Each number is 128 + 24 x the weight over the matrix's rms, rounded and kept within 0 to 255. Layers, rows and columns count from 0. Numbers have three digits each.

# layer 4 MLP up, 384x96, rms 0.0898, rows 0-67, columns 0-95
108131074139139163170134123154142103088110164151158182116080133157136166143120109126170161141129119099131130088131178130126153104131146124166123207151132118096162101102088118114172147124131146107157115081135128106157120136127090187122137155164131085122121104077120122145134124135118124159
110130113178083161156153126117126134095126132136090112114102109093102127150120096148158136136107118139163134117140145099126128129127126131127135127151162143157143107107139116118139127130140141124190104119098141150146140082100140129101146128137172140137136118154148124132107073133115132138
127121141117122104111117079140106126105124152138112142156076106143157127129110110139116118184148128125130135137128135128130143080130135146144123138136101176107127140137114159144172119117137158162153101152126109117086105145103148118117162153160106106158122085096149139137123092140129127105
133108132124164106162115115107130121121154135093086111164102162137136146124136105091138128149131133132125156158146145153116144145086114110124135124108157090109144133141095094111112146122111165128147159122100120139101103131134105151166141119124119129147110131130183101142096129159071145106
145121125122094140151128111130145143089127116153086121149118180148131121153135089110129151113150108139106110122126112121130155112127123101102174154120154160141150123126145111132149130124100126096145141102108101122133144084109149124134114108126141107090131143124141148184118099146114139163
114160107152140168116116149140080165132129161147113143131148117150099132132109122105131135186158082113107130132146139096140110114146129062106168125162117128137130097160111113118137132157102136171157083123137154179130136139115104135113168139130130105143110116150137131104091103146077112109
136112104117133131129096100085117094136127103087159141180125131151132130144102139116137151135108156122126181119098150123140142153131161130138114136139145141148137153124100111069125134118142149160108118164049139130099050143089128156135121182114129133102186120122125096123165138124130092116
124081109126119121149133151098089114122183128118156158140174143149140111102119126110120126140108161124130132096139128140120120149109140109167151180145116134134135142096116127128129156130128091157151132083135141142113149114087130121116136150165066132105128092074164140163102120123141121114
180153152140116104144154134111159146116120108071142099140087114164155131134121135138139110144105112124131139142122130140114146132142124107136100136181143102130151083143127077054140163135115136124116089109129157126127126131088126148109153162147133091123128132161113124146128152091145126153
141162096169116104090112094100134142098191111156111148166127128119162123132120091115179127150121126118149138173128156153108125145130135124112111113119149125126118073147103120120161155155145130083107119124123092134143100167130149140126134163120119166142111133124127086151085174109113089132
124199095109123124134155132142097162101144114132126116140159147169132109099137110121139169144160091124135155133115094101146134108117121152081123167166138096114136126122124146120124123114124113122096160143137121165133126136119154110091129122172149138161112131109130135165058132107132138146
144120128160101173170144099118127110121122100142128114145088108138143143157123067147183164129126126121140148140134118168126159129120102141121113147166123124153143112073095108110156116146145101124143061138123165176111127142087152141087122141121098164148198129111135096125132098084136094103
151154160109137120107129106146106125120106093134096116124112151120111168144137148119129150105094111157129112140103111170141117148103115127129151133178170065135184117065159108117142150148121094109081159125155143126139147125121118162118105170124175124086153135133093130150129110134092095119
125168127110123124098146121136123148130118118112124122143138146161124130117103124137147152159123147113145132122101122143136119109116094118131111170142173118149190144163091124116164075145140126155137141116166121136134100098133162112132107108093114142157107142156174071120111144085100150098
170144112180107147170142119141134123056159184116115128143081146097120130143123100118138145121114098129151135138135147100124105087125123124088108178165105123139152104164136126131141157127112105125144111087108038118160163102121097134112125133114163103120117176139147134148105159138104132147
108116124130133157121163163134113141126123127108089172154121136152127132092114136155122141133094118132151132132119117116139106118107111080141119112138150102134098115116097126153138125103115160106134148163145146148141128159173148127129107140107129099135128088148149094088121139099121131122
167111121131052113164169108102125131115172117165120167114097154119087134128116086136129131104117117116086133136120136095139124192157085115146136142152163154175112077156163103108152117103133127116166164120142098143143116155108118151129114104145115147150125130136121103155129137097105105141
151150170134106098145142130124142120131141089122132115185153129157075120097108145073163105138107141128142158151152159124181117121149138107128131208132102113163106115123144152089117099118138101114100104141097113128098158099099129150124154074167092130103166160110161125107098130102146140113
105142132133101093142106120167119140086115128134122147122151118127122133136134132133099128139116150134139124116073135144119114137121127132153111126125148127121128155105083159126121116118110118117093120135119103119071113151140132123128143122125114147136129139175127151142145138139136137130
133109164158120084157143102113208124122099086119101127140117137151132164140138119161153137160120116118176154169118099121140089168147104106148171122108099138118140136147112133104142114079109119167136093116124133107127145128106153113094128181148109148090101086147138117148129115118129125158
121108110118162105133104084127112156115106157077113129165079152106154120166141145125123124123122130100138135112089123122152121139130125130097094142123162139158157141099106128095146128107141167120086086126086114149129121129139197128136141154173077149116146152154107108154104146143126113139
139173161132082125158162119122104101127185138096103153172131117184148124161107076143160110132191131161093127147097171139121157154143135149122196172125098121130119111175157173104121108130110100102142129088083125135140111105091107119098132110118114149128134113183118112100122122080142110077
153138111133070156151157092153157138139146117111132149137096177102129172114098152144128097121115115126101124138130145151115091118119115117108104111119107130154123130105112139139132140178135121093154156122099120121142105092122149141134154133118148164160125137161118077129153146149116090128
150124107105129162144144119149101154097116077121131132101143134129118124144113157166126088175146123126159156137107122156139127168107094115165162157116119114123115108136100133113140154161092126153114159103116119159120181133123129108136127117132104140095137102119116098159166146181126109099
142137073154135111131167125148170148101157101081145118128137105147134154117079139118112080140118059107160118147146147135121167133177101127151163120105129094141150121132080135090105127141127149119136092131148150139125070138090154119113121146156146092143152142162118135109150083148134131141
099119094134155128143119130133138131137118134148122129152133096144140148124130103146145065142095116172131110147152161115128109127151158079163149132132140150146145145149137136149144160087115090137096165083123138184140131150146086144110136121165124139112139096133128108122114094126114093108
109146131143147100145146111134139122136163079096159129142098110114135135124081133059092115129110138152136151142110168130174123111127104137159085137149092147150133123167113118136143141137125117091066198066116147174154156084128116134110160087147126142133153137109110118155103108156152138123
134132115109124080125116146117153126149150131131154126165084110090107148135104140144105125172132135147148133119151098106155115143152096130117128164138126112153132130144140104116162119119063115106125112076112123120139128142158155132080135123114141094114104127156132129130139096182147097146
102119162133085161140130165118142158108140125123111135131119122174091131124120128104105125101122135173155098128148126163191127094131143118160127120138116114089193160104103151148156116109133147190095146094123105131103106126116121131139150110153127126116149093100148107089075118111115097125
148127130160142111133111094130131161107135108100140108128140134137162129137140144138145102134127133146103153130117147141107119125109103135120152137115175091098147123134090167120131140120092136105106153103117076134131129095110153125109170141125144146151142161112114104131087149123145143144
194125128142130139111108087079118133114112141154086129159105119117123130157102133146125125107105116171104145164108127123151122123109125117112138154115129085127147159162120101143161151186148110087178157099130119142107087120164115156143118138128103131122129116127106073142122140124112110134
131146131104103090113110104116148125107143111093099122130149158112155121176128141104125141146101077124144174136117147132138148146128156131119153124130101147110130124094102157144152172162116101116141136114131107134164159067120170184081125150104114123145129130094146118116119097128157164107
129111122122119098172131125110137104131119141124141112112109162113123114110129145119144170146137099133125114097125126105144152138136147088136152121111165108116123099129113119152154153142117133115125131107128122183144101132149114093146146120145084065151159087118168109125129150130178135135
159132106104123120137131092116134197136121139088136141146138182145111129178127112102140143130155072116128128143100147106118127064151128109143124110104136099109137152142112156132148119097128159140131100119152114142145113121158139155127140133167112115146095130165099110165115149103135161097
176153110110080101116127073129202126116164103127105162133118113190096109185093049108135125117111141145099099084149171139175156143116082091142114134115154134175132112130105119111139102101131110131162080107139089153162159123126126141141130137150132123123143149118131133134135140119121108149
098116152121130125115091161140165110133125135124108108131088159143164149122141130119111103130166114124134103097137141119102131136095132107149104117142111108169153139131089136150134129128114150140122153082121129134122115152118137149133126132140135142120132118116139146142133109105154144122
101185140172133102115141106127160117109124103137150149113090149120132156096117075141115159189104108160135141092132134126136122112166084138131130128099123145104141140165139160151073103142111132148202148149077050156141128106132080147106108164105083128127152110112129118125140130176143125143
138153114115151123138111121079186105124109147137110165150114134108125117127121091131149173112101137142151115141123116133134133158116122063152101138114143116163140152096097146091104148137093179110151120134112127161114138162130122135122145169113104154159178124154107085137082161148099094118
168142059138112128127106081086127074099161159129160147160114151099112162114058137128135128098134126153156149138096116145143112118154149115125142162161202140119140129143156113123188135139139144130128073062164139158121093127126120156064182119159127131136116116161142105164112130102103135096
129156132162098113189120099141148113126125092077115083133134126145136141107113114108116178148139110145119122141128112151159151175105072123096115140149153127125122118136125130108129089128123128134062085142131128148138130154108079136121119171171118080136164150130179120159118173106132109134
092118122127083138138148086116139161114123156114111117130153144128115129182136131107154121122132134152132124144152108124180141136172123084130113179139113118093179159105144154131147114155143169121120130064093120153098132078103126110115157146080129109119155102130130130144127147089120117143
155111154121134154122133115127094116122148121152111133105132151143175099097101123109166159182094098134165111139105100137141171109128127139129129102195144090134103108083136132100155129131091101145125130065134145171135111131103110118124142123204114129188149154138107132132096109152060128137
104147125132159078134131117109122142103125125137111132141109145122138129098107165112107140149108152107131151153078150159129138178131133132112182117142113137123127129120122137113125122146118111148081158133135113113125155133103145151123114161145141129142149134084197121132113142102104084134
150130134117146121156110151126125126122156125134156088177166120168135108132100143124121144139120105124155150140137142156124148107158128113104138119204170065145128091068098131125098091132123120141118128106152146146127109146119138145094086174118158121163120119157123078129134119131112106146
125136128190147079139128109114093118129153114106105132161125129118154171114103098076087131154112133120108164120128118128179152111148156150146113138128116109126126144149097163070109121125096125108146149151093159143089120123105088129041178164143148125157156158095097101124123068184139142090
124135109104126143148145125129129152131145097093090108143144126134118114116134137130130119151084131126128151111113104136132105184142116093107134129119161083165145097116134107112134152137096143109148178146150142154126137111168122131129124139126162132090146117169118135134073122106116092125
143156137110114096132136150113126109099115137094150114149132119139135130169130131122092117147132119122090131102148153114118123183148133114127121127148099145139117132153132121138107125113123138115102139141118158128135145116115137134132110113131114123132122067162151145142137113109107131147
120137144110162145119113109138179178128127119109145122161187140150085137093104126120160115126159104143159108113113159142133159127151123071119139108145129139181163097130108178137143142142122122121118154151135112163088107128129091133111146113134102095173148093123131126105157144090085108112
084111088126114120112159134148129117115165118121169093152109127189158139117098135137185117110102149173145150139137141108166119113131156136123119148150136145154168098095115119113128109106129136056116122114146053137098170069147070170051142114110145137139172130096115100191109216135131100136
131134114131101130161137105114113122113106182133093105103147130149158123167115130135146120106115099121152143159117145117130144123140127118136135180171100119095134090186120118145125159147130093094127084056125132138130160131130089164114145120098158147144117135166133115155115118135123151150
151085130167099140129150135122156109137148104100134158128103152117148141153071087121141094104151141112117133130110107107137093145155141130126136143122120137098147156126082129126139161124096133135143163137092112102131149127091150123101128181104122140147182133136129122109077132117136149131
133142126158087126163102109109162127121147128131107123137147109135129144124094092099148160124125121167108152121099128144110120125138119133173119157122173143116162138113122137074090144125085108159167106104071144132145105114093107149096156117147158148157161151096083147117074128129117160150
159107052127109118204124118146130123142115112108163115164138114162102149147130111116111134142096103125098179156139116160133119123111083136163150146144121127130146138073156114095110125122115110146152159135116089143149101113139135166139177103154145101105126109111147103154119115086149115100
148111104115122156154108139119126144139155132134105169135109166165116132127085122132122096108136088151109130160101132150130129093110140127161142124139112155132158123128127125132138137103078099166148122113122113169091163126132103133140100124157124090100121147132098126141101103117155154114
128124104145159144154134124123103147132138142074093178130142174106133153141142098134112157131137093143114133113099144156129131139125131126130106126099146129143183112116096140140120094101104104133158073135124088102143146135099119134117166150137140110103094163157119138118113103134168107111
140092090121104166140185124112107146090161088115109141156100137139098127155123142150173162125084106121136137116154149153134115106108126069140143139145133150151153160068136138144129156115106119114182167135140084147134096117116155134145167098163085129133123087121141113101067106103150134133
141151164110102156113136076107161106087161110162160146182116171104163134175094073140152166147122117117154138125096076165122209107126127170137151118154121153155153061128100152122182109120130111104182168093146093171111122091114155140106156142112091095158142053115122118137136113115074102095
171148105119136108102134106143136159088144132121140120109119156162146146132142132137143182110117142151108128109141118101120183158122114101106162194138153152112117126117107118103187148115101133132161114110099093128139130130141145156121145120129086136095115156114108112086107122113152139103
147158133156089110146112126122177088128150099126154141109156194111172155112128125148166159101136092150136116133116123134130159144146123118119125094131139144101153136101116115134185133146128131134172108127078105131127140113111084161122130120128113093124099112119107140143152119128096118142
145098149119126109135129141136131123130112136098110120171123168144129137129128132094124128094197096111113133093125116186111137140103109117153131135145126113162138125130088130146122127159098124115103133119124145121129124184112120134125122142161113099114153118129132138144114165132107148118
143102099158167110114130145157130129124187098087080129160172112153100136134087142147138084169109142142160112105082161084131100099153115116134131120160145103164146114130132112140125182084074138083125140106161131183121117144104139149126143124131054143119099112134124136127111108124126102125
130105136142112143129162122130171139130134108115132102114106139118123119118132122160145109152123100146128144135132135106135138144136102120118139150129086120167126080137102161125129178151126126069143158119140109132098117175179159109109109136131072156136119149123100134140149145160092108118
124139063063144123128179124165140121152144104140160121152092102157120119122139095115102117141103141109163143141136124103131133105101128142106160154116113113153154099131099173125150143152135088161174144123060144125155111128118132160120155132150140107103147111121110130115079156098166131071
127140157106099113132132121114123141112099135142080120123132152157146102129123142132128119141127115112128147115097107124120151140153112146151134131106135119132134134130087147139120174167110142082155138132125121128109151137146166135131137128104139119148123095141132080160129130130136146137
152103095110111135147147100094164179091101090133135117174088126098129121155109137127131162154096123150147119112133143145147144151142137134146143132137088106145116116128122129121129146097128137131113159128116141125103141164081131123136147140108132128113139110146116095121115165172098104156
115156144132121148146132124103112141099123125106104127118088098131131118127137132155123134130150126145069128134148118119145125128135096116162142123128117115115152132123141166119110173116125171135149171088102109120076096115100156125131142147178110140142148112117100132124120144140131132132
160119067083090124140095116110200109123130114148110118161175131139122157103060077138148160185091145108129185167133195159184149134066154094159180110131151125117145109091149152092103109161119143142122108088130129137142131120131128137122133121138085149130122130115091115142091132128148118118
119117132159140114157127108102124150128161162159158178129104110142150148129074116112166126119118120112129119136118166153114099115155106129110102128163135137163119126109127118132158150153132123139101078102115100137135133144091101133079156118149131150164152146125095096124104113137138118131